config.yaml
d_model: 160
head_dim: 64
positions: "learned"
attn_scale: 0.125
init_std_o: 0.00443
grad_clip: 1.0
warmup_steps: 200
doc_mask: false
steps: 5131
Each number is 128 + 24 x the weight over its row's rms, rounded and kept within 0 to 255. Layers, rows and columns count from 0. Numbers have three digits each. The size before them is the row's rms in percent of the matrix's.

# down: layer 15 MLP down (transposed), 640x160, rms 0.27, rows 271-450, columns 128-159
# up: layer 15 MLP up, 640x160, rms 0.243, rows 272-451, columns 128-159
down271 107:126115120153131158099121123158133122095143101085130150143140112112118142151145139137124138120148
up272 100:146121126131102119107122138120087133140150146163118097070157106098109134125129135134127147129135
down272 103:167121130141122158145145107126133127147106146096124146159149133132116148131118070114157101139127
up273 094:143098133115159117131139114141103069138123125114139112152135166183108066127137107082148090098129
down273 096:079112112128129146109115115128094136097151116130161115126183105156175078140148122135126132156129
up274 100:165088105174157121142089168116132180121145153095064114148148125072105146161156086162162138121131
down274 107:125091102145142124164131116122116120107142090136131097080136105172216108078148074176128078143111
up275 097:153132134197122171170115144089182140148156158120162106109180128133138147133139135137107127104157
down275 104:120123132120119103158099162143142123129146125106102117170147110203085138118125086147111132120174
up276 100:129115126109048124114124108121082170158132105117118181147107121133147120175116118187080132128121
down276 112:087116147137109137165116124114106086146118144134108160136140121135119119137158159075117107160132
up277 104:088133133086119092112128119161127152100168122130163158106111091110155079159153090156108140121134
down277 106:119120164119164149151124152166126121091170130144113135088158103152155128106144111087147124073127
up278 099:124136123134130172153147116129092120153145092109159143143128129160139136105125094111082178146124
down278 101:146146096170146168127133133136138136145131079110151151098108130145148111076116110149139125116131
up279 109:180129122153145140136135091114090145152130118146155146163150125185138141067142129152128149177125
down279 117:146171103146107132134119140111120153125129087050121147091147108104115120138106141144106132139145
up280 105:143103134136112147139168111141099107148118096153082190135092154126097115093158116102110113102137
down280 117:166120122094133144167130179103158136169080128128146152133135116159164102158113108143154147131090
up281 100:125160094137114126091119095149118139094121119146120116155142111147142150152138129173107141142144
down281 103:175121092149113116140158107125132152144157127154091163110082128124143117131166140062107148121156
up282 090:125119144143116154171107136116111149133117143096164124100145135125123131080111150106100085140131
down282 089:121121106139087143157138098137142134123153094147114105139158106105120115151126148146086119155137
up283 096:103121114120114146153161157129121157132083145089106193124104160147138120139133166135132084177107
down283 107:134119117140116142104128172133128107128122129115126126145138110167161126134068169113114158148153
up284 104:150117171110107138119120141083145152160191095124096162162157162117102101155140143121097118183120
down284 110:114127142143103129140138103094125095135128133117122127157162085122102116118119144078109103119126
up285 102:104125105180115112134122095137083125122096117066105149195143124108136144143103157158112099128136
down285 098:111094187140121096139131125135098122085125129116149123136130150123138138212124135075128151107109
up286 106:100123155131113130072129120126135128099120137133145165158118095143136111129124130110145117157173
down286 102:103108174090107122077136109137079101094097134122100118122169104112121182153148130153152133103124
up287 111:100113107152118088147133117139150091106098133128108126120073121125131120156111147132128098141171
down287 099:129152141136156142145109112126130103108163120100119106147174126130169121143169150154154149118130
up288 100:135145151122124172165138148135140132113150132109138133110111144137109160137123134126105080090119
down288 107:103155126145132119144160125082136121101129140137173146146128158150145097126070048193158113140118
up289 100:104122095149167188137116171148147086186153123123124134083120149119146126118142132106129068130093
down289 103:138072184113140122096093121136115089145144114153143107136134135073093106105096159107163121127115
up290 100:150096129062132106134134151108143068121143146131092140102153145135150149113185142154095099103158
down290 111:138113087135116151133140116176154177119123156077122107159109147107136120151176112141128129172122
up291 105:101111141141149153090172132165150114124174118123137149139153134114138137095142108118127132186118
down291 112:192138068128132139136144159119112099096125132082141134105104137202161137089124134115150141141133
up292 098:175123128135102122084139108141116105154172153119139098151140130167154131145164114129108122151142
down292 096:170078129155135146169122116124133162149126189108169137105099127160146142095129136158097120140107
up293 098:097148132143077105142131143137167132127126152146134166140122124145133123137122095098136124128098
down293 099:149128108095115118136107123128176126139132134112130154102098075125146154157151137132132144152155
up294 104:116149100151126135146143168154148144116101054113112110117087102107116120117138112127118120107130
down294 102:149162087103120109157133120166076155132137136174103124156129075067137124115128141128075138155070
up295 089:148147173107102128096115097109135134104138132122154158129131189113073099161105141107138145095133
down295 090:112120146167117111127139073176141150122148122136120139125127146137140127143140129107075147119098
up296 101:127127147185112129135130137121152145078187153162092126100145156126100129145109131167124106108134
down296 096:135105127157110153136160144132125127142118179120172115090111128175098183188143166120173134073151
up297 102:092126108130129150088160113127107100131143151105100126148097144124088146165126119113119126163155
down297 097:162145176135154135144140107120121063141143141166138136109131167132111150122174087169166119130127
up298 108:122101146153139134142134128132129113131138113098150147135148153148145150150103123127129129131137
down298 104:166084094160132158109135106125143121101094128148117158132183131140139144123119140138104124144184
up299 096:112122151126114152124128156120065077140140146143109119117158123153096123101151105128135123169125
down299 105:157129086149141140167129137122143095141125106073135114126106091136181138162125081099141131137144
up300 097:112125118146133133153112076109132097144139141140165141130108157132148103133145104111100150161142
down300 093:127089213123104127134132139090113151084078156098130172113136145156149132153137158150125130100109
up301 098:088132118122104114124140147100107123184128108142117120145134117121099133123127117102067107116141
down301 111:141000168155169149147116122171124130130145117151100115104140108126099129134130138107124141126117
up302 106:154126154111095139136117155137140116153136094094164119089142132065133127152131108098096138098165
down302 114:124141101084135127135128124158148137129120191133129179128121148162136109098116107108149107145159
up303 097:125166147089124105155134141179140126127124115169110141118130082125155083120126148119130110126170
down303 100:082164110137114209167151111175112122135135116139118123151077137147088145148132127112156099140162
up304 095:152101141091134125120120127152125167113111114131113128160112078136129151117140136116089135104142
down304 115:124080130106090153096094144159149129115094121096088176182129105125110154119139089118099128121132
up305 096:138100157116128153100081164119128205145138132109106144132163121121160115096114113142130153120142
down305 102:106137107090168133124142094132133153074097121156107127096167160088123124126144154123136093134117
up306 099:110118069138128115055111120134101085148184129146103111133092141132125126139134161113145092082124
down306 101:059164123146130189120088109135127102123090127114101122122076106167111153151119163169134186121128
up307 101:109150135118126197143146111143143149161163093151152134135134156100133120120132137078150104130097
down307 104:139076120126127142129145136102121135125096138134136138125105162163128115148104124117156169122119
up308 098:121170085082124137130107088112119143133135126104089122105121124138129123149133148102084115160113
down308 106:116127143182131150133142134153079111119132176120162118106141107106086089131173146115154158117136
up309 106:156154147116124109178161107144143110096140158112138160183124131133160154121078110123107114136116
down309 101:150129122123099138097109107109138127125128141105167111127108116159216151140106125123111176132150
up310 095:112119151156082137162161098137155127132109132112105117115153129114142162130152113127142149142122
down310 103:109120109123111139170117169112121138150115115097161153110102150115143134124134128111137153109116
up311 107:156108137144149117097158076154095142089118124104139119142109104106162144082141125138160146170132
down311 105:147134141136130133119112160110132154142071137128129104107143070161166129131141145126111110083138
up312 096:135156114173103069128087136092157125166120149135109131178098132156144135123091134120159144128161
down312 097:128120159103122160118161082139103197137091142126135124109132127101150116108103095089153120087096
up313 103:120133119117138121162122120108108141173083074123152128110144103143132114114139118141109100112145
down313 095:157150113116133118161161129121166129103102144100153132116113092105150140137125126132137160103117
up314 098:142112137156126102115138144122148120132114161139133138126118132133123077108120152158123119172109
down314 096:100155081134100159164136149166140124137117106116172094101180140151132107106111102136151136147157
up315 097:118094181078130148149128138142137106156089131119107140138136123112079118113157094124120110129160
down315 108:129097089145107164152106116142139131134173112144111147135092128089070136119133121101129125099157
up316 101:095107139175111093130114122144106080170140144108118144091143093102132149114113120138064186121118
down316 107:193148127166137127145132147110118109118145108112123135120132137095152128129150151157160159147144
up317 100:102181085106127109146149102120131098128096126101134133086131153139139097156153132126093100131130
down317 096:137130135138125109141131128141140181156126171147148122123082157174098177093132148100103114094132
up318 098:148127165144096152131163143139131123116097108127116116118106129171155124104115162119142157122127
down318 098:053136141152128123080097097158099114126126132093145085131132134131137136128113130158164115072154
up319 098:129106137142120098136137179126121118110125141129096161131147096112166126114167166104161170147084
down319 100:145124151106135164121148094134098133045190130076120117136121130101124105126112158134134126149116
up320 094:155170160117114139117072108132135117138165116126118098144123129124093133108124109124147115165131
down320 095:158107151133141132130124111096133118160136111103144137100133154116112124126117091159121120133137
up321 100:081110097178126128130115098133112197117103117118106133148127119097154168098140122155093151122134
down321 095:109145170064108101119136135092144117126157145142142118119145151173168119131106138143123126141111
up322 101:145174075122095138092189139099149108122135125095162169098140119125097105137133124119135129088123
down322 103:132156171144118086134105168119126140114160141094142122146083107120107111113106146142122104148134
up323 102:106116122140115186114120131162134142132120140152129151081123122158072122117118153118102106110155
down323 105:139126160154169117125131140106118125091133125133146158105108136108115175168145099111115145106134
up324 103:125134119120123128112127114110131155121103084095182164096127102116126107092172149144140128144123
down324 097:111112107116132131126100113102131118139155129147155091118144157093142075098120119110137169124127
up325 100:121138092148114084140151146103135089100143124137122166166160122085116134116131171144140148135141
down325 103:130126132136147175070138126109133147108109153169115073074116120161145124148137126130127130136132
up326 101:093150139141126158159135072119139139109098113163147154163163162112135127121130083131132140130061
down326 110:179116143135145134110171119117120141120127150161083140162145134134157143090137117099100116126073
up327 102:119133145115122082120193087137112154115132095151139116096168152148156126101119147148114174178093
down327 097:107141117134091128105128104154141177082111143108119138111119158142084107109126137139132142112144
up328 097:108094118140110152136162122103114104090123134115146108128117095147145151160136162087143141144138
down328 098:119102142146203142119133144135099116186103135121143122133102179140147123184118158129097110097108
up329 106:120160180136102127128150153088129131108157115174137150159145159132077102124147105163150140148097
down329 107:135117124114183143120102145093141170118164112155134146132149083140146166160182151095136148162132
up330 101:108089086114158158096129112150116111146146103098144111131122129126137129112183134148105131144133
down330 095:104111132106122128116125167141079149107122157134187152104148133155122119125114134116132145095102
up331 091:148100168137122122121066080156128149096146144112175163076120110121156135123138120165168120138136
down331 096:106104152140080143105124134109131133163144095118177142154127117145136144164118126126116091151127
up332 103:123122114121120099114135145133156110177155122142115097168097160123149153104110082113119117108123
down332 110:119088144105146123156080178143133086135152141126141115123132146125125170104105134114111138083125
up333 091:099161126124114117124136121110119133129118119139102166130093099145096171135144160128090087174047
down333 093:152152088161129107124150121134135098149136093118112138130089134127126167120119112101130114094111
up334 101:097125096151104138113126091115104133127191156129128117099136130099114135156155148112153127140126
down334 098:086132129130152153146137126148126136129134118107153170119118136159122118137138129124158095140184
up335 104:100162124098136162122130123102111147132127116134142118148125107146152103149123163123110161115130
down335 111:150124126160149108170150124118106126134125108093123113129120122156125135137145111179150126161140
up336 098:094140102168106118147079123085166168101114089082151156105186120104100138088161166101147132106155
down336 097:139151123141159140147128126092145123176109123142152132142115182147096123138151129136136098084141
up337 096:066135134124129137126137133134120132113141170147145144164135135145182133139118144116087101118143
down337 098:115161120112124157139132107178115121124155133124137117168148140112114129135093096107102169141112
up338 106:132128102112092087124133164135130146105092081086138143080080199132145116104155146118135088105154
down338 116:118158119127100104101134109167095107121174082141134161093143156129120094103164167178162151117087
up339 095:098067141159112115108140145099145122144148107145134124148140081156113180144194146128137098149109
down339 097:111153104111093128115125118126151097128135116099085129104160146073121084087137156132120181114150
up340 101:145139070117107160143093136157166104092176151093115130173170127096113118114105162166106181117115
down340 105:118188097149113124081093105142115115123115120143126104121123122123123138132129113161115146111132
up341 100:120137112154122144176104112090133108079152077127126125172114128108128167088104119134126116093124
down341 102:128134086122090097106124106128144143117129149159144123061133121140129150104110154138142173109139
up342 102:114143140153136130095178144095127145164132166138106113126112133133131150078101132119083094141151
down342 087:117161150139176128155110056122111134101158088126134162100137154136160122135161102120107121110122
up343 097:145086158134149133100126131155140134119072138123116081132177121145092151127157098141152110159105
down343 095:124122087172105151133115142142098171089134131161125168153101123120118127131141157122142126101102
up344 099:161112128150157087121140142156111100108127126157112170132138172181131134140104106112124152121123
down344 100:118163097085108124141153106142124123178113129126116082111126128105130119159143122089133112080101
up345 097:102122123150140103108117149183165101143156136140126142103163136122109107124178093061146156117121
down345 091:140116072128093141164129112128131107126116138120145085121132180119142086132094084129106140132133
up346 105:119129132112100135158082155132139102087130119107143139124154152140169112134118173130119098142134
down346 102:160092089168135150122131133116126188106087144186083102099141127107153110108142101150143117135137
up347 096:124113209136151102103144172134132103126130096164132174165119088110119139180141122115119136158111
down347 092:141106091126115159093124134154114154147123109112110119125083148144134095091137121145076123149136
up348 093:193136174130133158143140109132159143105126140110156114151125171076115141122174127167098066127144
down348 095:122113131150115100103062163115105101160136137145119129105158129113129109108124138142116152144119
up349 096:130086129121089095095168133146157169132160149108173142100120109126155144145139159091114124126142
down349 093:142115118119121097107113142111113091113138109104189125091116098111158115155085144058118154143118
up350 093:133120114093140146143173134150119102111121153169171147155121076159111141090173087121121124119132
down350 084:138081109162098104165081148112115113151097106106149108145073158126134101137108132124162112106119
up351 097:184099111091094154139157088149095137121131112131160145123115172131104146101173140112108124152162
down351 108:138133122108130094135120115135167142105160096154148104128136133175143156170140115187096131102119
up352 100:083110143094118147128119139149110151136134086132127135157119111149092131118184153099092131121139
down352 100:136116144134173165126121146101146178060132158184166102141117139170142119133102161093140147122121
up353 101:107141151158129124172172144124145083115173122137157105143123144106137134127118127140147127109163
down353 102:110105187155107148168150082093096169112136085153097141125121120160087113097135119181101087120157
up354 100:148126094104147133114145135121114121129135084111156136124113145177141137092171133155140145151114
down354 095:145140119126093137082133104106121142139125117106164134130169131180125114100121125112135169149109
up355 098:141098105097160132111139125143161116124150089075121128110082149146111110082143120061137168094172
down355 103:137114158137105187111155107140117146147110087116133151102118129097097125133138131096119152083104
up356 100:176113101161110164163128118097111153129152162105114143158116125103132115125116120116082102074164
down356 102:125134094131159128116125094178178115137116157144131143129141119101117172109109119114149144145084
up357 098:114171117196131109113109103107125104125145169129109147129113138101135142090131146103127147128118
down357 096:114126102134101123120125143138109124134129150137127165150100141126113126129104110133109120169164
up358 100:114083124148105125116166153103180163103129148073124111170150101143136114103130117104148130180146
down358 096:141144161145114125144107117124132126114153135131113103117125127168105123120116099137148174104119
up359 099:140133134109098136129117091123129082131130120136116126171111094166120158122127142139114102131127
down359 103:128193160125142145126153099129091127109165146116095150151145135142154195107104149183111162124110
up360 092:117105125114155112136128150166151117133132087129089177122125113109167143148102123104142115144101
down360 102:137118098129145096145116120118106133159116144111141170112126118111111130151111139138138143130126
up361 110:168149138122107137149164146099122110145141144131111108127120135131132171140104096089130092185082
down361 107:126172116120108153142151099144152091159146138143067126142116133162114120090115108127106123135138
up362 099:169131091095120140145155120159140131148154128140120110128155096099109119180135109108128140106132
down362 092:153180134134141135149111112123138114115120117116139108115107137110129133170155113193145108125096
up363 116:097131085095133084120134154121135125142146126106124092109152108148142134112138148173076115150123
down363 089:090133116107135126128134141142136093140136116063159096156097125129112117128102174117134106140150
up364 116:142178132139144113134125131098116160135118104077141143085118177094089151140155112135162130156120
down364 120:111170156119155103130129133084105139122155117115180113115120150124124114160139139102123135136130
up365 093:169119128095170143122095112134125166127137113113146117133154135093194095122128106142173125132148
down365 099:129075137108102124157113151126114149149084067117101133137150112143114132124082116136173127115107
up366 094:094149131106090112108140100139122158066130076134172104113096134110128145099112127106166097144123
down366 094:122113151150132136122128178124146096131156134122120084110134137123103145143131105149103168131114
up367 095:059128114107079163117175109135137132111109154182148142154120138108180110126129121164093128109104
down367 104:081125104090153162140130109139179109125122149146142186153123104108083118155166081107119099115118
up368 099:137123127131126124119070100120122174115078115166117158195091152160147106083142139143130113114141
down368 101:131118133169117109135078113103101141121140132140144153119146135061134118112157132104143106174143
up369 105:166105086091167122137149143157138162171098124135103150110137143095162124123153157158110133112150
down369 120:097069125133141144128115137098130108140152145114090124143153163136128123162134176103113111135124
up370 109:144122143113094170138138169149124127147140132124114158144140120097145127105071160060126127165170
down370 107:128139160067106147136126121087164102144138119160103169116146154156140113094129124125135129110136
up371 103:097151126145160112090167176164091139134130120132106121092107101131159129087169141122124090096158
down371 092:140160101129083140142123114151119124070132090128155157130151160136099130111164148150116136160147
up372 097:165111154136070139133172125132120142116150185098150142124127099109121156083111124120138128106125
down372 094:086130098125122093120088121185110130102120133128141111160151130130110130159133143150130139132109
up373 103:116099093125133102157105134104098148113146079095157136129179125116113144116145168145150157115102
down373 090:133169127141152184057107126132151112125134127149182125175106110142139165140157150124086120135128
up374 102:149132137160129100125169092122180133123124114137153088126115142098099155154119161109138148111111
down374 099:135142129082159152101113121083139140138139119130122117131123147134129112149125149089128106103121
up375 103:138123142116110131094125142121101100131094112108131114113111124113110170176148114104160155151109
down375 112:110129129131089072124111120147150113113108133134130126132086119148102127124156090144170131119105
up376 105:082141116133121119112143161123145151102141115087175188141150116084118089126146119120111118125108
down376 110:177097132096105128128146161154145136132137193141153135117094157146133149138090145138142140055120
up377 111:116150137164107090167113137096142105147148137115131134153150102137123126138157128140115136099099
down377 095:137149124128128108118093132105171154115136116105081133113135126096116186186100131149127152156151
up378 110:103110104145135138126143140117149153122165148113112115152068120113132166141175093094113120092130
down378 119:140119138140108104114105142147127126130092108091100130172114115115132145163113136146120130106107
up379 101:116142147151100145108152130111158149115137122123136113131156141136127169146114141155107142122190
down379 091:142146117156152159152126146141105120132125093138157126095098106109126121131119123084167139126098
up380 099:114142118142100143118134113111136105080114101119136135152132150127154141126185131108118095122101
down380 094:127110176132137133139147153127122116094128158114145137111066143090105122129115091138107102120131
up381 098:133136150125125089101092125119120128142155134157119123130149130130142083093114149077117113163161
down381 099:143181126132094139114116129101103149102119125144136194132119150127133143158152185165173163131130
up382 101:135098146128149083121106170126141136125156142189085121136144166116093139073109118120110144118159
down382 109:162096141125152154137113118110132137165130061142101124124138120120122134091178122112104123161125
up383 097:135151119148116117151166099136114101136133133146086119109126133118098136154103119158141150146094
down383 090:160083121147094101128157139153131132087101141144184119114112139143131115138121117090089174121107
up384 092:133139108190121130152125124131162082126105140131092122180082118170172089128158145170090124123155
down384 100:118142114130138168135129114112135121117113128155111143099139134164133126162167140137104128116137
up385 099:115139070146089163118120125164129101085137095149115160103169149072158155098132140113113112137168
down385 097:122057129151098116143118148095121134123116139138136121150125120106119087119143171116153084112157
up386 096:170143104139126117132183106044089099134166136132092123147083121136171135138184167110139119113153
down386 099:162068131143158122142129138079136166091115141133141078158107128123155123117127147143096127131125
up387 097:154130098128108115142129110094163068132134144118131159150112140073158143152178127119137098127140
down387 090:109149136136094166146102135136080137154130115128168091100157191123123151107122172102110141141128
up388 109:137116100123118117115120137177093106152135102172114163159108088109173106102136053113126116135150
down388 110:180140157129135112115128141131152071160137128137155158127130096109130076106164120158129118152127
up389 106:085150132121125161133100121126124166098140158085108108116122142137160132126125111160179133117125
down389 099:093135128161176131138068150141165124117099136123120110129129102146153102134118146117112141169150
up390 097:096113141152139178125142142162142139114109137151131151133166133133138154115135148081125104120143
down390 092:126140167140150123113080123159106130128148157151095156131133147123118156126131132134117133129164
up391 103:126150142120131099138150138160130181155147110094091142148124070101099107143191112160122143120105
down391 102:162187107141078144073107116139117143096141092119139146097130121084139110125128140115127187090146
up392 093:185119147110133193134118124128168168107093144128128144113136115069152141130100133143109073102135
down392 094:130137110114103102121166137163120118145121159099098111090145111114093143116109104109120119123135
up393 099:110163142146116149140149127095109095119115115109111170126145145149095133073138125133152146146128
down393 103:156127140122125137137147126104111095114096145150151112115132167089151116103132117134155133160140
up394 092:108086156156115121135185117064125152125134085170140125169151160114127072112113148153107108151103
down394 092:077116112110155103084161109147109117167103182157158155162114106092161091120125112125144100128106
up395 101:123155142194094130158102184158110161147124146145095142150123098134143118113108193125159140117132
down395 095:115124116132117125140116123176134101136135122134157135128114139139102126098135107160119129172104
up396 103:113146101133106129168152096126098108129127095102151133143144147123164129102103128133088130144166
down396 109:075105160164160129126116114107139124139131148096148158140140180143119100101131135106137134079117
up397 093:113117129110117150156090105151150148081156113188148104087110113156123151150126135132116166094111
down397 099:123140134125142176105112134123118136183066171121116114116114134151145089164085112125131131105150
up398 101:121141144115148121129136147104148158076102109158092126122120146120138047145110136101090145136087
down398 104:129141078118148163145165140120114133143142130132125133130132151144093207102120130098151129152118
up399 103:106164148172159160139120132103143084127132172138138151055114133162110139149141131135088155111099
down399 110:140096119139092178124081114118108128139121099118158105189127110163174173106101147129103143096138
up400 102:156111124149122127082126141126107113126125174101121129056133148116084077136100116142105150094113
down400 104:164173111118140114138091146133141153138157144142141152112110159112113115165097121117146099118121
up401 113:097087124125086099132156113137145138138105121126125130204135130162093127146122154113159118174131
down401 101:122114139108166113122103126110137166121166153120074130096093137131144148129114122130084152116123
up402 099:118084130117133126126138157139140132151143142106115153152132156135112148160138134161139166134133
down402 087:135142098170110161128130108134111127162134160132114094126152125092116149144102130115144144147111
up403 096:167140102169125123131123163094106139122144138127093113103131145086135093134110162132084106113089
down403 103:101061106093122137137146152130082134128121163130129152142139169138135146131130134154098128140084
up404 096:108150102136123125146118101134100147113149138113123173183128105072137148136082111102117141125104
down404 096:142109109114089186162118110117155117123130128118159154088088141131140090173123078103109149144110
up405 095:121142112179105087112166123113136145108104118116160115117097125144123109116127105170080112088166
down405 090:132151185131191118102112121129087168132159111123125153099151128130108113147146125111099145076140
up406 092:120180096145130117068132162084141147139159139094117131171145122131158142082127153117098113143170
down406 093:088125150141070081084150186148146079160121134138144130125131138119142131080145135133161120128143
up407 100:112120111091115101123143137075076128096148107134161115120134156151126113113106121120109104137163
down407 087:086159124133093101103129173162110118144171152122156102157111111177136135126138091179119151102154
up408 096:118079135172108105092151184105153095145097111129117147137123128101135158099127151131112101174157
down408 105:146112124132137074099108152085126144131132115130074118165121132116141095119136115142149112130122
up409 098:127132093104081158136156088125110131155153070099146123126170126123117190131113156110093156074122
down409 100:148088148135151100143101142123135139128144114087139116080126102119060127104108119172094119139157
up410 099:140130100155118154114145118167163105117125164153124136138109132124134129119127153090133152178145
down410 092:092095147114146047122121156079140145093143152085100131089126123173140115114138122170131154154072
up411 093:152139116124093094106121151082128138129122120130113112136110078172133137136164158106131138126104
down411 088:147153124140168176096162110120107132117134136160119098130136183131176122136183138148129168109138
up412 100:138156093108121171135093119112143121133099120076161116107142133076141115115155137129141082099132
down412 104:102117108107136110113126105139134157154116163168107142162162155146067191148118086161088119140140
up413 107:075109159127156138140140105116141159138121128156110136165113165084102157098145135147113119137124
down413 105:115091120155174130080142179128124131135097111113117120131193127152136149126121143130119100107158
up414 099:168131141144150164145116105141169122109114155122124144173109132107107102119121133176143154140102
down414 094:137103138117133092128148147136126140154113082092117164128124144164099150129181123078131123125133
up415 105:143134069170128111158107137091152117152168092096151111137144131095108128122141148108103112116147
down415 101:057128133122108111124102143102173116136143129123115108129149160128127098140153164136156154136123
up416 104:053143125152113117123093107135130106155148123160110089097172067142109109101151151145077117143120
down416 104:125159153122100108157129118152148146216154116147100124130149121136122168110100173131131165139116
up417 098:086096081185124191101079141095120137128106094113140167156136149142098145111129141163106122131132
down417 094:129142154085138103133130162141131135151137161111155148109154116152154139128137132115151128123101
up418 100:112131144117114121170129128138123101127151135119099130169131111072141127138116147128122072129136
down418 102:120120130126144147100120136111107108128125128081159098160152113123081145160128149100123131122124
up419 112:136139105120084115130153166105111135175117108071137149139124110173154131098101142133107092109150
down419 117:107076113118129168122134158158109153132115124149118137111129177133115135109130116087145112136084
up420 100:113158107103141117116131152130121127153125139137119109133130151149118113174161151150130093147102
down420 094:073177082147108095116142160152103144131106088159125126143089115121127153121143136137132111145131
up421 103:141143118112106171133138115155103108156108127092101115109132101107185110102178126081083085145098
down421 103:153133101129090135120122115112149111117149128156126098142124135181140137113106140159110173075134
up422 098:141161115148096120134128106096146111138126094135146114124125139110105149160131133141135147119106
down422 088:167143101122161173168110084145133152123113140139155079146114127136144101124113108133152161130103
up423 100:092104114176089078116128136173148136099136120157142125143113143102170121078159101150153113145117
down423 102:187143128119126153120119110120170130131115150158145125112156121122140107127114138093151177110136
up424 099:134132084160136124125119092160086111102136127110084125103114144117078186119137128114096124124104
down424 101:112044153159161093123171112149128155130135100156131138134135129134118112143113132127159108088091
up425 093:115143091140173140136109157163127126133110140133088150117158099121114111094127145152105117170163
down425 098:136167145095140145115123140144150132190130142127125116129126154118132110124128080140118130113151
up426 106:111140094149133129136108088140131127088140088111146132144124089139143094183127122149098119134120
down426 094:128149120109126105150143100140111116143139106100108130111144107136140126158127086143133126143129
up427 109:132125130133115156118132090125138144100174060138125133112148142121146108113127119120147122154133
down427 107:113100119157145121136099110145087155135130070129113159132192116092072153116135148103112137105119
up428 088:085165078121118141107082093115109155097153091115102127061120106146127148128165140115144088121101
down428 092:110116109131167125124112112114104120135102103165125127119107122146110124163166136100169128137149
up429 092:131159107140163142129074169157148127135089139090110114136157140118136130114155122120128137078103
down429 090:142088124155122083138160119107130136084115130115111117146075104147134152148135120151101140150098
up430 111:162114071164098139084113139105134120139136132095155101133139186119133108130131128159126129094106
down430 112:117158125131157132132164109103156135165155158145155153117099147122109165139153119148156081103091
up431 102:138140143121124106151142113146140107118151149075094171103098131120106106134116161113106095110163
down431 086:144142132147158132127116097109117184122151132192083114124106134143133103134103155059147135092123
up432 098:112116115126122095135137177119129127097086151098112127170069141101130167156096105104125157136131
down432 097:107109124150135088164140138156186140147118119126070112118138134123142101125149107110139108145130
up433 100:116134059140100123152093093153112094140142104107127122151188092174065119165154132141114153137155
down433 102:116144152137142133170159105147202151088121149112132140090152133154111113105148110111113084156115
up434 094:137139121163133098090155129120156181102128119150134130158128068122117074116092138136103105130096
down434 086:170161115182129150115120125113106101095113143094136158111112144124161118147181123127118135150129
up435 094:104118125109112133140127088131107122111169108142122111112114138156128132113191135093150092110118
down435 090:111119146097144168117156121104128129094117172151128126124133131106154096112150140125143146090115
up436 092:145144105159086121156082186126153131118098127107115144172072141140121166081124107139131160125103
down436 100:106120140168140117144096155134097144108124096130150175146123110116153152124115114138174189119163
up437 099:134146160122136141121146114136144144104090134150154148105110121127121097121127112147097153173111
down437 093:095142157120158152124112142135115121117154127142163112121111134116137133126136120106101142108104
up438 101:101117126095140149135095118122123130106135134164134152103134161113115157128093144122149154121140
down438 108:098156151109096142109142138104095118120119141107107136158129120098129088156120105108161118117119
up439 107:102145128155171125130120131166160131094186155115101110138125096161190141108145102114121138142114
down439 103:140165115109092126099107112101136067148081098080079154106128064160114153105093139132143142171111
up440 098:111092157164110127162163121154094097109114143123098160087096086143123051127143089123099130115134
down440 096:168112122120152152163086146124156108158128131139140134115152168153106129068150160132121117125147
up441 097:120127163124117097127138189102111097114146157096101127132101149169166121172141143117133095122122
down441 095:073121179125103143144146134116109114133080110189095181140108150145142122199111145154120093099152
up442 107:152125118115129184039151134124107131104149150143108127140140168101122108134143122102100103107136
down442 109:098101126122117122086130138097085150094138134127151142168136168138129148128110081116114124119136
up443 085:130112116167147121134149151137147147110158136172126156141105171164140141102125112134138098111154
down443 089:100178109160140139143147171081120133113111152104141139126097135112173100153110149121142142120112
up444 103:150131100103135100124109124125118122165129122117145119118101107102114136091127152106121122130115
down444 086:100184117152087170118128092116110071081140107145129179136137135137174060141137119156155143091134
up445 081:093086120113152130150117125124162132127177139099105127140126157147113106155201118135124124112143
down445 088:114131100123124126125104136101106119177146077119100146142123108146135126127101176126094088139158
up446 100:159144127130149122139117145164134116102162138113132121052102133167128164155136135125157125109146
down446 100:131136096201164163146123124107116130157084130128138095113110148068100106124080121131107126167120
up447 098:114157147132112141082137126112111119134142150171085155091136133137102148088140145118146121160102
down447 090:119123144097145127149099147149152125123136156119111138122106108155115135123100113148109145110154
up448 101:098165106137125167135067110124151127123090126110132104121084129091109173140152152081133118127160
down448 109:126138111179128165118191154107151074139119129127125150143122095144146115120118124129126169155084
up449 102:170165130141092173141128143089120109125153130179085135153154123133132120154109156089140158120123
down449 101:133085087113116124105163153133122121164121087118130118135114147138120116133148146141118125092180
up450 100:146115112178143154170121123126137085119117140090128106132126100152145155147109092143125168127163
down450 097:077123141130166134132149130131144138147124132125088118146152145154138106141110096093112152076135
up451 101:076100127174131142113149139157147101135121107103112132125095143125149139112105138149157121138148